config.yaml
norm_eps: 1e-07
extras: ["some layers without attention", "a norm on each head", "an embedding shortcut", "learned residual scales", "capped logits"]
lr: 0.00668
Each number is 128 + 24 x the weight over its row's rms, rounded and kept within 0 to 255. Layers, rows and columns count from 0. Numbers have three digits each. The size before them is the row's rms in percent of the matrix's.

# q: layer 10 attention query, 128x128, rms 0.188, rows 48-68, columns 0-127
# k: layer 10 attention key, 128x128, rms 0.191, rows 48-67, columns 0-127
# v: layer 10 attention value, 128x128, rms 0.202, rows 32-63, columns 0-127
# o: layer 10 attention output (transposed), 128x128, rms 0.199, rows 32-63, columns 0-127
q48 085:168108119111092124135118145118165162106161147118135149109142130159123113113109137131146090144125105128106125159078174124169140143167114141098183133119152130107114150124150136139101103137130092143166090089098085152105082105102170170137158128098142091126120087141108143149113104127130123159109151103118109133141117101128099105145136150097141133088106091095120111111113112111075111093145
k48 081:116138098152126140110082124143155157129138144157149151125146124134163137118141131104158141073138166124126070135166142177135136129154094122114114129146186123147125157075130156135088101122131153110129123095144123159156129142121125099162119109127135146101112086160144129166157202093094122128124141136065147139139156144102132106175135122132126110136141095145133152160162109143142141125115
q49 097:144131119108130088143111133107122148142097079131116144174101101114155090129146161099125124148118106121127130144177082114112106143138117133109133180157113184153143134154124166143107110162120151130121140145128197097113136128150123116120091104106116141138113169113108140161109134073126148141135173133147113077126126143113117109125122148097097093143145168177128109116137147163146165137089
k49 089:123134103115143101160070135113149124136075124124118137138115133122142136156159151111142117134102136089102193135182112119132151130134122113192143118143080118150094127136128159110123088105145137106128142129143138110157139143104090111145129156080078118168123098114127135111123115148124125098124082134150101111185132166081129115112133131131146134154142106112090113130130094141139094151185
q50 087:124141172165139131124135120154164143139141128108141162137120159135145142147106112150135112113139145135143129139136132158138134156122114173135167123099131126084134144131153145122181101137114094116151058111118112142131072122111147162144156155138109105102149111104138104161118117150129141201158137145081124138118090101168118120123126104113107173082138092138151131188136132103137102084134
k50 086:150133152142119147078088166099120125139131124131138101113101149138121138127125138140115173179179099153117130109130107091140124139100158137115157157141128112115134088096137150150132126154102083171141125105122088152168119116146103093131140113116208159075148149149136146119120101125104125122131126093092122159126124147161117116167137107114108155119135128096120109148183126132097174122155
q51 091:129176123132116182174094060124137101119101100073122149119146105154129099138062148150128130103164144150120090128133130141115136127123122142137125158136139127121120113101146119158125109126134136086170083122115130135109105118116126091126190146147120111114108084116142146111115157117111137114148153116144118127166159135132087173122123122161124110124153103143140081145123115097153093127071
k51 095:172163148095141087138131140104153142102126112173113091122121175125107101125122146086178114113155107142130131137086179102089114135166115116129128104156149075163098110151100099109117159166111116159124132102144140133165125134128104105132107096170162141092107074121120120140125119112141142162112103108140157123092132111150109164160183126136140131114139137140128106118157136123115159144136
q52 109:156143151129115132139126157108141158105153069137137136136146164163109185165082172119164139123165122129125097083131120137113108119108114155120124061106093140123128106162169131106121110114134130115113123148125109161150105105133114134150179117140109163137123118111189119081086127119127147150137107158117132172130088166146095108119115150088142111114106139156133149124122155111132126100100
k52 110:100142149141087137147111106096106145160111121133129116135107111102117144113132114118123178132144092150158109121175143104161129120104162112148129117118086127140114144109137171188176148174152113154157139113132104145119098179158108126096150131097108146110098113150150187141124101137130140160153153128096110173126112120125096148178139103125129106131117129124098079164116139163108124095145
q53 107:094110202134092099131110069106115084121123107092176117135109115141118137152129095131141089114158122115113130164102128144142119165111159130119135091049138138146104116101106150095121125126104112106124106109105087158140105110136133150121141117131165130106112104097102079108103129103130150113160127102103154182090132110142169141092119128095113165119125120124141135107127122124137111137126
k53 103:139117132121099160111139108151122137189118155133108196103150083080160133172111123120111137072136122121134136109111091119149104144149126137122143141132144163107121109108123161112100162110125105143106109138124139112139142148137104093112123142115153128111124159116154145165168123117142136152127119130161145171142080132139134177137118141113150172127070207132099119135150150110126143162119
q54 104:080129102113126137153176129116146164167128134108097181115118165103143119140132146132129104142161072130142143116116117090118128135134126129126117165137090153145112121100108125107110095160166172122104148169150120135143079146127132109145086137087108128115095146111134110133177130158133146144144129140081123137064155111174094122074133099088105134151126126125132154136131090125142128119150
k54 102:184168151144115110135124088112129085125080157097095122136104162103140146159157157132144066108131124133120127117115158108133154160164128091142109164160125143101108122149140096125120143083106122092137096151126092103139108142143090109138128115135112101156087160145120099124159155132160133143114143130126131127085122129123169131098134150138158172120123139136136097146103119134193136116173
q55 106:154119095125109095130135145130115133121118096150181100129147131115146152095119132136112123121107151121154145130146131123164156100088107113115146150181126145114144141098169096124168100152133121152157158117102162115098162120148142158088132087092127109145124083137160126165159172156112144113130094134203135120139167126141172133114119112141152128157134114133127090111089118164152113155094
k55 112:182133116128131141158119132151136127139128118125158151122178145140124131110152129153120124119113179171163123139147107118076116140140125140140128151163125103152084131162103120112089144110161110132114150132127113085129142119168167140062128115098115104156126099148179107149116189142168097149096124129134120079136115161124144171086147156123113104144109118138124132124173118142153096148097
q56 116:111082137130105116144131109167135096183136138138104091164105155155132124131126128121089114108108152138098140115143167124129136126136089178126132133086122133171127115137164140142150068140136180165101140186116123118100170132132149143147120095132124123143142120135109103088128086161124097142126148146108093133139119127099115108116163128141112109128120178104158152116158147136068092155146
k56 101:124112110132087117169125171145166148083128127115109128107147107129130140098115160122124096101128134129123114113129120132122141150150147153112129140144142113094133117152103149148156120109083101135188109114212154114112132118103128115148149121098151172138149128132112082154126138117143119174113096182112100160168154179112118107130123116126154097119108164134153176102094107140156135141097
q57 110:149138075148143138132139141164129103142130107135112142099140191157113121163123136142152122133162142067113094129111145143117103143122118161095122161138119119100164139094122133143098132147146123109158087116142137124108098150167158098117139120143111100105159133107132109128105142079148135115191144096143130130144129087138179106106168103113155107102142106171131141129118093128126119154060
k57 108:099153124141121144067154113136137135112125114146140139117126106146113127148162137142139109123116154123106149139108168170176119136179085129106131118138180119172170121120101134104132134115128113135148157135117105105107099144099086187115120113105123161110110116137128136159154150102181043089106116175132101114121130101097141120125119108146127104127131120111170140178150135137145106123126
q58 111:146165154140124122129131107128164096117162113126071102129139104126120136156104121112124140161112149123174147161126138085117125172187113114107104110109159149076119127157146104145118134121166163127137140124150076107144129120132114113143107120105149131085136109149116126100123115137107177151127121122096194083115104166143107171115089100168119138082152114108118103127126123152143091128125
k58 095:145131102137176140108130149148157071095155160092121096155107108149144137120120122130109145139153111082141154124152160120135081147154130115109123143147138128133131129115163140129122121111127132149115101101090137125103128138104157118166140161130121087124082089116112130114099153130111107111170152178143155129197117111107123100163139144138131156166106134145136123170123087134208122144145
q59 108:134114133153140108175124082103188150138093153152134126130087106139138143127138112132131130122096120120180125120134092112141100109157154139118113137149148176147139087104125104127090069168100128124134103164156089136146112123159108190094162121093130120137079122101124149130155125115132114085114128099108137162143101139126109123130118142136112140104129135124130105169083092114172097119109
k59 107:155146087138121088134153145102131138134111151139102116102111130114115115113165097133116134077133132150086124123104123141165103104123154145162105098086129095163101155176098078088168125114149126071149134127123125162103112153087138091117063117094127096132124139114116113156090123097098108140179128135127116121157134124160138110110130147109127133103121092161150118121130123091161128117141
q60 116:116102113152146137033113145126162096104139128130147147130125134132118134143113117124098140161150152129093128163099132118114139160115166145131114126104173125106114113116156092113165100129113138170114130102116115126142173139103140148107133154132124108090115139137172153131134122137106144116152150128105116110099130085128087183076147083122133127113143146134093127158124142148084173159079
k60 110:110133116132148128098144147150110142095142118148138165099170105165083100109155154156171147119156101126136151153166108152108110112126111113131135157128118119081169129176109124114153131125152165147110131109141094169090104155132147158118149126143135117060116140152120191123091147074097073155145132127138128129097134153128126133120107098110148125104139142134144143155157107149111152141098
q61 107:107150146115149125094108126138135114147104154099120127116152058135092155070119148139120135126105100149145147119091124156099120108135134126135098142145119120087109168145133118116113138132099112111126119153187129110129140113106132118133124186134116141104154106148085092126111124166099176159157145117179131147169114130177140156112105141091129141169133103134165126184123103123159103118108
k61 106:126131100149150123083148132124141114077137120135117108145163091177114145112135127114088092144100106140143119116142163131140128150179071084130124155122090142149136097169149103126132074085161156134155117118143108139150110161059122146106151137127140149140126136092112129135111134123069106171151105131167147135135154153138112113130150112134085141156127113140114099090125160120124140144115
q62 113:113159103131134117114158133159126105112157131155072201102123098145114145080111141126137161140138146138186176117156129140144133104098104144132143126099127139116146123102197128117154119081159128114140169105147107183126138107126138144127121158112133107127116145091152155076114145110143126109120092151107137139147111104133130116124134164126129133169128155100188174116135144128131148123119
k62 108:111112175096179163131088108126129093146127090130134132104174112117113138171140173121127125122139099152113138157122103155132113115111139118171123100138129088115127131161109098120165131153102125171117135113094114120135138136105116123165106086147145171124120129083096177117153109148138085127124145140119160130125122095140117148100102161112140182152075099112092087133114140129150089120129
q63 117:120119106155114097083123128126154155174156129158038160142164121123121126150138135156092098110130134164087112145142137116138139125110103080144150095108093131132096109123099105119144129155104112144087120145094124157146117136140133153155176148154129133088117111109098151087116144127127150148124143106103171164096139132123133090147145108125135174105119095107167114122109145121170116143126
k63 106:176100146111088153099097118116077094094176095147155139060136128136117114158174112136136183092136154147149154101111135127154158168116126148115166105133144117103105105124123115127119126114116107115115139120160128132137125135145129183130141099111165091120066117137107118119108102109140087141152150111098150122105142086137123102118137156085130156156125110147134119090127117131136125161114
v32 096:084094143122158102154111126112142116129151111144159129118118125134109134073144121116093129139128113132132122146123133128136092100153166103106126157082155099080121113154135123119079089100099070128145130177116119088159112114109141108116061125136158127164147137127094122133102108131131142086104131133104106092097127089134122102083087115158130118087093138126126117103110113095113170132114
o32 095:126142172146171142140139120129115158134132121116092119153147123115161169105122094126157096129123123120117140164110101150104149104148109145099084104190157142138161123112129128146118116149102150110100154153154128117103177117128114127149081121116154124128155066127102142089114106141101114116111119151128143095185143135133158123105133132124076118144171094123170152170108112114105121073138
v33 103:111162141105145093128136163138140089113111113129094109102156134130145123110099111153128145121109114174152158148105111086143127109137159123129102136135138166121179128099119116169181142092105168083091124163110138155118089120154125163103145137114143114131075099148145144166145131098112113131112183184149123115150124112123142135093084158151107118127127126131117157176116139095126149149141
o33 096:127120134120125105153125137128127089141128141126167135128137186117113139130089116123089114119117141122146147159113106128105101105121149135136135099076115162143143117135110152088121119156098106157125083099131118194119135127111093119098159147166151185114105125078103158167129101121126086123169110118132102183140182110135129102132160103146111167113169124130101143083123113151140130122123
v34 093:151106118148139114089134086163185107106117115124144156130129103154111153105116120111144160136121131141145133126159131126181123119088106117121078132090162073177120165184119132141168086191135112127108117154170144110138136136139123129144129112153161133126114098088139166153160110181155168137135125138148127129126112116131166097137119103092113151119116129143118132132159156157131155132134
o34 089:121117132148122143150100133152144120120176095111178151116159125087084153133087115134135117117117108170136137134188143142177106081123150094135109133130110146150153138147138094129115123169146069121164125129136122074124147132112099176125135153098113083121135130135136122144105129112096103157145172119125153131101088142155166113110137146126128124128094128122108090136144085146109088105097
v35 106:132099113091159116105175120102126097128148074159086087120138136135116092138089148136172142135125112137089105096140142120132134115115134123159131140107135139126146143119061130118147104131115131133110081085141089129146131153130112132132101132106126103151163068138149141142197134100121142112117134156132106147172120104118143117149111125151068167122102100136110090125137131086163113117123
o35 105:202112145093103162153096131144126135086124141127154127140147146101126105128078149144116171123127174158105155125120125119183117075123154107145132070125117114136156135138145122101123134137147144152141125102117163108128069106177116164068135121135153084105139130096124139133111123134127097095126083112148152158105115161110116129145110123142127134164155142130174135122120128131144122155122
v36 112:125106127152102159124123102128140074143105081136143082151138159167129113129124132139101136136134109129137209121142130129150117124140136085165095152150138102113179113116087140097114164138118140118134118126105118159151146096101134155118158136164187150073143152129104136095139079084111121113123115124149138140135141110129108157179117126109099112138146086104144135106109160103145144131149
o36 105:151119167125118118095124112111082115135087126101163184130143100143076046156126130131129138153136118129139117142166166169101138168121156135136096124159109171125134144123122089160146162103121162171167123102134120128138126113155135118126129148157143124152100121165123109161129148093161102150115126117144118131148153110108145143156159133116109134079108145147145151131184131104108156124123
v37 102:140154068098128089167140121104129153111123157111102152121118132102143111104153119168145113093125131118140124094120138122143151132135133110118165138148176107149115138071111147071113080134121154121120106121144123086138109107133170118147162086117083150150140115110106133142097147131162127141118117133153163132134100142096102072120126148136115095104117139093159120149176098158114171093113
o37 100:139180112124095137143121104115104142092130133107130120129088133125134166156086169093163114140132083113147118161103139157105183105109133110132158096123164117173117139117127163110103129140115114152120129152120118107151116104181151130142140144153127119163126061137106159117157131096166132095126128142127198116122099135101139101123133119110125142130087131098148139104179147131112118174122
v38 091:126144158090132083111123154095125136138156105176134102091085146113104180148116117135117177112110133088132108126127163135168097120152111113133146131147125119130129146128158142148119091119118150134119084129152116153142130142133139170136146129143105112102204119146107181141088170100117076122149149121145150133132093123119134168153140154116111140091127162093118166137105141141172114139139
o38 090:149127145129132103160135142130111146133131131159168137105118103154102121129109159151143173139136157134149129095128102136110160171115097154144121078165087140151122100125150158113104173129130121119113090147122134184127126088142077132106173108156141125102179116154149164132162131135181132121129110087136101081138144129135145152123131121096116124099098115088137101156131118126087124180108
v39 083:150153164094140087141137143141125140090130131138136103131150139095150157106133091148064096122134134173137141159127148153123102102139103101160134142108125135078135143087163104119123081109111154126140160134181122159151147127168138098141136106148129141113099131114154104118143106128153152120157143126107079117105170136129160126105143113152091146126120128115089175105156113108177160125087
o39 089:103159158147112155158141131091171129128139134122137106099125096122162117103133114145143057095118126074149143134103094133105150105141132138135121174128108119061186136144147138091146117117114121145098117129136153125138156095110130134117095144080141078127111103132097185094112112131164121115121103148138161140156106119103136092118127154140177115128142147140083130123133090118130150113118
v40 116:106105133146146169123128111154112116085102105118105155099090121150111136128138093151127141140147092144130162112150103143133133107099164105149107125100148112124119153139100112122135143117161135133144104134121175132109119143105109084106157163177127122107074129126138156100139127155081115175150145162113116089077133122202152134110147100114097136125109089129095098142148112134153145151172
o40 107:075131116106138133123142147091091109114127163175113099154157157155059142147161124107156109178134083091138118109123096078129150101130153082133116140156135134126093165150138145143144123146128126149171124127130133149146147114108068120092155129101128104153105145139110144148114123091088121123141161178128130116119100121094113108132135152111147133156101170132143123151151106135159114137119
v41 098:171137127164130102085145121139079143145123158115167131140099136118133152113134126087150112160120191130103145125125138100145132112175141164145091102106178184139159135089135127120124158100097102091155140094146142132095113155134139161121161143102116092142158085132125135154112134164171126164140110103098154135134122134107138115178136106103124150127126125090127153109157130161133140143109
o41 098:153152111134119152170143123121140117136161137138131104169124131140151103163101117155135132085165102171130129142123144093156115113144099094158147097110089129095138113096097088117145093132143110106133121099137126150116122102136101113156134135148079134158122180115100085110153105105167126113200122125115153129158125122168111149123135142109128127167059174100141126130143094100117123129140
v42 090:091101149095120075105151139128084104118136127131149079141121156095115161123127128136083135148194146120107158118124095109101125134103129097120076122103109119086121112108141149133112093177113124163130137143139127120149095132101171157143085160106141145141092116130097136147135108123130145149149135111133114101136153148110138085137140120156175144139118149147113172167113150158083101117155
o42 095:109140129101156109105150156114121121143116055135126153086098114122143141155103139108142138102124136111187177130128131161109089117084106128111100102128175083105101157136145135120127113126150130128128126150150100157086127118144153109167078101109157098128136127107139119152079158168126091108124128166134123129137122155161115071091119149132156106107143128135173126136110123104101124115144
v43 090:129095110115176138112139142129111127099149136128141195106121160121107132088130129092118075098113127113121096126136111115117118122101108132110063174120142155111129083153134089110107120129104137119119123132107159160108119189084119130145149128122133126089078113136100122098098134130168117084131142179124130129135097140114183134125128152158148127110091114175114167122129112139091131128133
o43 095:096120109095152159126108107183129106076127087123099168144124101094163106123085084108115064121150128126149151126097097134124133122105135121163123105121133083126122155143139145121146126122140140168110170114126137142135148155071104124139128132151131159118122130141155138090163155176109129151165126112153139117176092117113158080136124117137151111149115115123112119109083130144086100121116
v44 107:125117125115150137109117110120170102138108113165134133092113094112076146086139103105145153132153092151130128111103116088104103088128076150159127116126111124119120129159143096124165143145124101077129097113185099119096129107099116152127090188110149160107154143155149101110126111135111113130092161121136123127137089128158098137161130087133123123139163125161138154164113098127159141087113
o44 103:143119153141139091182128103124072141135134102163144070123111082103139139108101153158127083176145142167143102143160149126122145118118143118140124148137137168129107089133119114127165116137100141152112146143109152144108144110105125112111130076112105139133142089135111148080168128136129095100097159146110133139107123132172122145129100100173128079126120111166151125150114155087152141140166
v45 097:137082102154143127137091163165148168116162122138172152156148118133110118120129116127141084111141145108134124118160120108123162108110100140112104159123090140118120148199178112098087126126106099137120124119125113093089125109118091091098131145156100138097104070147109138125153148133112139144145095112133103132077112132104157104105134129151128150168122114124128118123121192135133176109150
o45 094:126143129096135159096137090087098125109127122100150139147154099125152141100120114097131098130125128148129144124119145098127128101123103127100133107122119072119142126098125093147104086108135072093149148166099122139125109108146106140150106131100077131136136131137150124062122122105066162109161100115132116156135096159090142135080113144117146147091154141155127073116106071143111123125138
v46 099:165130144113101155168172132173141134122110135175114110125153117096128143135115173110122165097111110117199136091155110157151134113134135114142173161145114105155144153119134160135109092132113130085116105146120135113113132144109080109099150148095133177116128105144091086150111138163100124143085071135129133140137140129103138120112128093106147136156125095128100108127111132138144156156079
o46 100:138114129134093112141127098120142119123110153096144120189140204136143139105154110112121170127149097138112121125130159098124152155112120102083131139144112173131133134156155136132132104138121098164140118077108116117139166119149166137110148092120114069104116130131137127158142103161061118092126084133128112136145088079160105185106159131137113125106147112131137146136143119092140105130125
v47 099:084137174168140161134124109079102110134144136137141112115151131162131112098136137108161104109115123130142144113153132093094113111168159121142132090151097065140144097125147122089172074147122146142149154149133119119121141120138125153132160151150150120172123174112096127134165122155127056162139127140148110156124158112126067127141116133137113125103149148118122075143163145112126128147128
o47 100:119194113141112155171096120104163138100116148129118127128108105158133141134126142106110138122088115142111134142161141138111147108134085144116159144140103118140086156113108119065109148130157142106115117146133135126142167113100144112130196127112149105131090124140136160114131133137121110146139167113122129132143169197126113118195119154083088165135109096083105107111128129099123128143160
v48 097:136079134113147108161154133136139110114118145144120124106100106123094087166170160134095154144084121136134121132093145113101117118151137159139152154154147111141090085141092167126157111117136138131170151047138099114205114134125135125116101088134151119120136146155118107169120159112121141149130079134120112145145149130116130102129131098096148147119110155140097160156117129137086120157145
o48 095:083144166131123091109091136120165107133114115128139104114104161117184115168124146146125113126169127159091120141101139159144118138126164128109137128138098101151122140096156171156163150122176144096093089134135085121120087105125109142152158131140102150119180140132146158151049125125128140136126130145176141156124119110135138107096124111080129116135176115114141161127133140152101115127143
v49 095:130117116115111112081088126151127168138115091123096149131130170116144115118109108091140181084128076121162148173170111144143165109131098133155156117132096186152135138158155109125134090141112155117119187142094114107129134148114134118119129181123104096150137119103168128111105099175111144147129107105124124133155143116163129122130130134145194116155142132173117111139129120130143133125146
o49 102:138159069128081152129058137113153118146109105162168130133167126128134130137063124130107118133119141122132133117119094056110125152123129136110092173086120159139083140171135132111136141143141108133122158097118126149086138162157144140115111107123154113125123139141156139139154171122070148118138177121106108142128091151130144141144106136131135114120112140174146120117131134102161109161151
v50 097:136172121102148070132160105091147129178106118155101134148162131117086115065137174131145130134115133092159124151181135104124130123120125076139122166092113126115157118124115119124119087166114115079158170166126107130118118091125142096150125108094090129161166170132142114142103153143127146099118138140102153116126138134144120109129145145091163099137124130143130154148112139117114098105163
o50 095:131123117167082137152100101114109140109109146138124112108143135106135161185103133101150086105153115100120149110145127159127099099120116213095134125121094183162155140141096129116137154124130132139131183097142136148121142152128162135166134100135142118119159078136130114156115121150103132126126095115132066125159120157130121103111100111114104113124107070160150164129138120104132111160125
v51 097:119145131145117171109138172124153118148124122151106123120137180156164149106106148126138122124131122109105129120173196085110137117156119138117139180148125121135100128091157111121059130075099143151116124109118156106118098105109130101138146156120133136116121095101159130171129110117182092149098142152129124095107139159135092139121114125119127110158097169112138134133181138126158093127165
o51 100:156079163160083112148102098110128124102099098138103128152176114115120187137149133104112134106138117117156125164115116065123107136147119100112144133093112124148101133108156136123146101117123119122124096137144183126135115104152154137102126122186129162101081106137101135113124140164139198093123122120121127145174139165142117130126122142118136161141143122081128105141181112137149151134141
v52 109:131203159091158154156085106092112113115138148128140195173112105130142131139111152118141143127119123116130148137113203127103140150139151149136159104166135129158101106137118140156123080086118167100168121130117132101118114142102115125170137100099115172161163162130107115157129141110118156137126152089122132099170122130120113115135112111147132139181160140121117131131122128142147120156121
o52 098:118146145188116099141113133095146137117092171127156128126117149102125154132092145145110116156157167084109118173119160158161133134133093141109109149153120130142115110124181177079121130155069154074151075119133130159130107117149101107078168072137128136128122107124127120177140098136113134112145119121101142151150153095120136123133125155094111144112138107124119154129142133117151131126149
v53 097:137161089115171136110083161145149147145119128126145111191127176097104135133122132142138139134150138150130140148112150162137134158154113120130177174144130131101124070121131110133100119127145189138168123117152099080130084134159120131134142148125123150185171148158144075117104140112150152108131146172092166089146128123108138124135117101149145114105154127124099135079135139127119121130132
o53 089:114132151116098095177067123128119109145124138126136139131124153163154118163140134135125121158187109109186127123174130122137174167140107177114120146109129139184146126116155152125129113110103161110135142121176124179115107137123169129100106135147155126159118099131174132135090112119143119107109121169088144114125147153128141120123113147157135095129143084145145185160147125136115150156132
v54 100:127128150107116135122095125120116149116137097103130105116077139139115082139118109143111095118123129100133153125094137137104140175118191119096119134143113136097123143103162144127130145153119140094122146090121169119108133116166124081098114105155134170180165120144114116100109149171192161118089137098114125140148110160105141154144124110112124116113084154110143083160122120131103135120064
o54 099:103135111095161125089102130141076108123145082118136147165110118139106121151170119157118140117110149102130117114132128140127137117156163138110125115130097140084137113147125145138121150095137172137138080112135131119170116112099102127155109195138147102146102146117120110076114141115130091094147106149166131084149118120168118185149109078120123098153111130101132132147063145098127145105124
v55 094:151136148154122107123136144092156135138081121159155094134151197112130185115110120111175157113101137150128149126136108157110137123136139116129138126134175124137108090143108129108096124162117140074111117094104133119155117130137121126127150126100154149097154123130139114121154140164132116162107158087130112171096100127142144088124119188122097120108125139160116078166114156109122105193125
o55 096:139127135111120131116117156126130142113105138140156152146170127087122162144136138153163173155094131091123142118194106149149126164114111167150127117065125121152124144137177136114105111114132113151120125122124110096113129158074185077144156113185109137161165156101143113093146092111166144143151147155124126142130092144146103132123117153154114136155146106147133125147167127129143115122167
v56 098:097143097107132148119165115138185134170139145134140124161128126143154084152155165166120164121110145152086128164089156153109119183151133156157185149155136139113130098110084112090149108099120140145129118159136120139107133133130104107146113132105105139161124108165097177137107139147125120144107128123114166131134143172127116193184119116124163143118115145143128155137107127152117106129146
o56 095:101091123184109115164101125139096109137074129107148124112109110140132111161154135138102147115133127120150110131158113081144109155144131145159105117185141133136145108109101100098132144140125119154124109110117104134147121110167117185128152107147081132087141118135110140117128138147140135168120131182106140086135147116149071152104154105127074112107161141124136155079138151093131180134115
v57 098:112124150112132156096098121095113117132130116162121119122111178159159105067166144124105102117136120162121124094121121155153114095159111108126127094110148154127128097195133192159132158126132114137110148129118140085130129091142162131128097139097158151120131126167119137146117124140133123113133161147094141155127155131110076096120117191107131138146096126157092150134155112115139133146188
o57 109:135123111132084147128109164128122143140123113101094106169092113104171124137134164089140184124101137177097118131151087113108110129135117153097073102138107125133150123079137119093167121096152132115153115127124100129096117183145123087114160125171161107143120107181120138129153133135152132092137179153144139098168146125145168083140158123119127111136161124116131114122140124108105132137123
v58 091:139113087086181138119119172120125103127122139140139091122098159130176127139138146129153083121127127091172159128180142099147163176164099089123124154096163106093135113110129107116130138128140132084106135155148128128134158136123150111116108097107124090149128114148119112118118149132164129123110142100099156118159135095150130097135158131116131109148107165123139193130139147180148134083096
o58 093:096089130118114176122131112123134118156141065136126136133129082173113117156129127117100113102153101147116149151112102115113136107119132127147139104140113146137142140130171114150145135176132143126117161183172126123149116135114121090109102132140104085150146081201106149135119140172159124105158157078160120104166112145139126140120129135169120120103125159175107153117099109113156149141157
v59 101:123092163124090135158115158124171123084108108116091149159147079171140141170114145110135125110115131151150135149156142126126157152168120101152111124118169135106114113128161095108121087123104125114089139154118137159140151138138154112148084127135132131128146074137166153130117160157114138123189175128107110145137117164131127083127144112098137148138114173098138085137101096143121101150152
o59 103:157122121136091141098131143100159158146123113156170138130148093110123166101153111131125110105086099100154105149113112094153091096127133123172102115140183142133141142092134114093142161137137114125116155103120152114114127111083106121093105151135097095156150073113153144099117120123112119156158124130132075126157110108162138151146158143113164113150111109153052123132142085128126143134135
v60 109:113128111146102105163135177136154173113088100119156150103106116085124173170129166118096112127107157153045126121108150125088121146134147154111152132137154142125122136116128161123117119140139117098155100173122116110123123112157144133101117131102092112173139122120132095159105138105157105115123128108148092136144138140134105103156155136083124156130121151099064108152110141145113095105164
o60 103:117151135140088124109126137149131144120138126102129124118101155156168169108152161093110122114171125165148113103092102162113102118104121189158166137158118106144134105141133137104152117115155121114093113151136132112116124068107138109101123189151107085146148137104138112144124152134149111161110168153118086195163140125149082113128114128156116144126144150121146107172149096125132153135151
v61 095:114100165163137135113168139140129150136114125131142120146099144141088127128120160138141134121156113155140141112107123147120158117154151176146154159120097099123174134138129165134127100082178141093158133166098135162097149133150176098137088133097115178119111161139125119110144085150115144107080111142150161123131146169113121169131135136155125124103079124086141157155111103126150135094166
o61 100:102163164156133118120108115091106170167138129125107156144087127136101154114143115072116125095141139104081138127156117154109106182112147166120154143155121137134129110112096161142121114122164133160137140146091154098115130134130142135088110130084126127123122080088093116153112107103114151113103137133139065123153108115141085089129119095167151124138093083102140138122105122098108127111097
v62 097:107120152120131140171120183091142158127126107126123146106132120120115113102144124131183082143112117128126128173134124174080150128166179157169114124112101115117134108111070116091127158130147174144107117147140149099124145100154144157130128141135118151118127116178136141136120089145123153152102122180101133122115116137123086116141154156093179092146116111126082095106106123116130098111104
o62 099:151133128092115126131132110188151090146151135180142127156127145133112113160167129119170142108084071155114100136144138157151158126102104138137108117118167071183138121107120106111130145077143155145126152111107148159074122098111163082111130140137113122127119111150094133120126149113115148142114134148143070090142121153137141111137066123137100118129110153118119169114136140129145148136141
v63 102:184142136180126130074131110087157093112161134199107139137097152120155134138081101127106102118120130150134152137160097104160160094142116147127098136145150132120111142149126131116144094139135143132104118151144161162138126110134109140132099116159145111145165152170177115091122139109147119151109064140121116128106138157174115128093134093152102169119135115169143120105130129122154128148123
o63 099:124142093129088131152134159149121158102156153131135109102162121125142106137102135171145120112185120128131165089142112088119131124155098153133110113129152134103095104105165109097117122109149158110137123127132171098142103122121150141145126155121095140077094099183116115088082104144140123126167162110121120149088058099125118158156134155121085138088117128137107111096149109113139140132110
q64 056:173105116108132120104120141124144127131110164107134149123145131162158142139166129103128150161108149152149159159140117127114090114155089117134140149115108123172137161141126119172138134109145120097135158131141137158105114124123164145103103045122120125150133125159114104155152158103122091057150098138080153113143150156109141118122155186144113137144115102116114104113142120148082096135080
k64 148:133116113145142135153140134116140108108090109098131136137137126104177118119179117078086099102068137088142162142150169121137108157149114098140151123162137142133144125153137109136163097077152129100133137125169188120099161123141118121127124141107095135149126101116148122112121153150173105111099131123137126128156148145118137132125133120145119105188174123092123112125151081184141115133083
q65 104:129117130117108104148190154091097110109121124129133159147115135121151120108157139081086129111101129111127134129104134100142122131089104142117116116146132120179149154130128130154155093105143149136093124123104147094106144132137132115139097078110109135160151133123111148109172169139134108137109117098128141100125144182097123139120143128125148111176179107090111123136159115167084150208089
k65 107:151096126126145135127149139124136110137125133149131148107136139119138148140163122085129107087108143094166161162135159101119112135119095111125169102117160156106093151125166137143135105091153177121169137140110149130142136102149128130155159073128129130147133071160120109163143137135149121061095127148117149133123139132141138124126131145134122113153167082116137144138135134193152069145067
q66 088:138140109129127108114131147123125112107109174103152143140151133162163123106160122105099137145089144188148125129079122108129102118117087116105147108139150138147136152137161150133114088077158079100138146116129166119127162171128099087092090101119120120134137108130141151157124166112137153111098143132151123097160134172082088162131118138121108121153154108144103121163170126149169117152101
k66 096:117094128167141131151203108086122098126081088112122161176148131121161120074161116127140130110108108098091142141122148125096113134146119103178131140164128149122136151145114087120129094097119151136120124131148142125104135126120143120138129124105108109146136176140126119112152153125158111114201079119154141126145102128101137091096148150138149121161154118111136094113118091158100141100100
q67 104:091160115130114129093114107161158156128174119177091141138085108151097121147075122163156120172149136135127098149132150146139140130169150100122070128101106137090127108144102144136131119141097114130106117112166124112135135176137135144169129165146171129122105152124112116149160099160123134168114155143120147147090128098125133121131088121114135101123091169166143147119119133118137125094184
k67 109:109131138087123105105110114143112123158103084170112122084133158105122142124139138087161180150163101133151103117123087133142127090149141148151111107086115104143157097076074148103102101125083094126118091110154123163168106134089162117100099147131153119099091131126140155116134098120110127141156142120098136147125146137159122123098148131137144147121084117123107120127117167102107157094144
q68 080:111136115085111050123105139142138159117145159109161094100176136113139112183092147143124116182124133120154112147090123161134127090114164122150121111069157126118136125126144138145139104140096119137126114083108074139150099141120110097102145106132124136135127132123135113098107090122143127164086159157090112127118152173103114122130154125095128108095120112118158105134092125136146111094147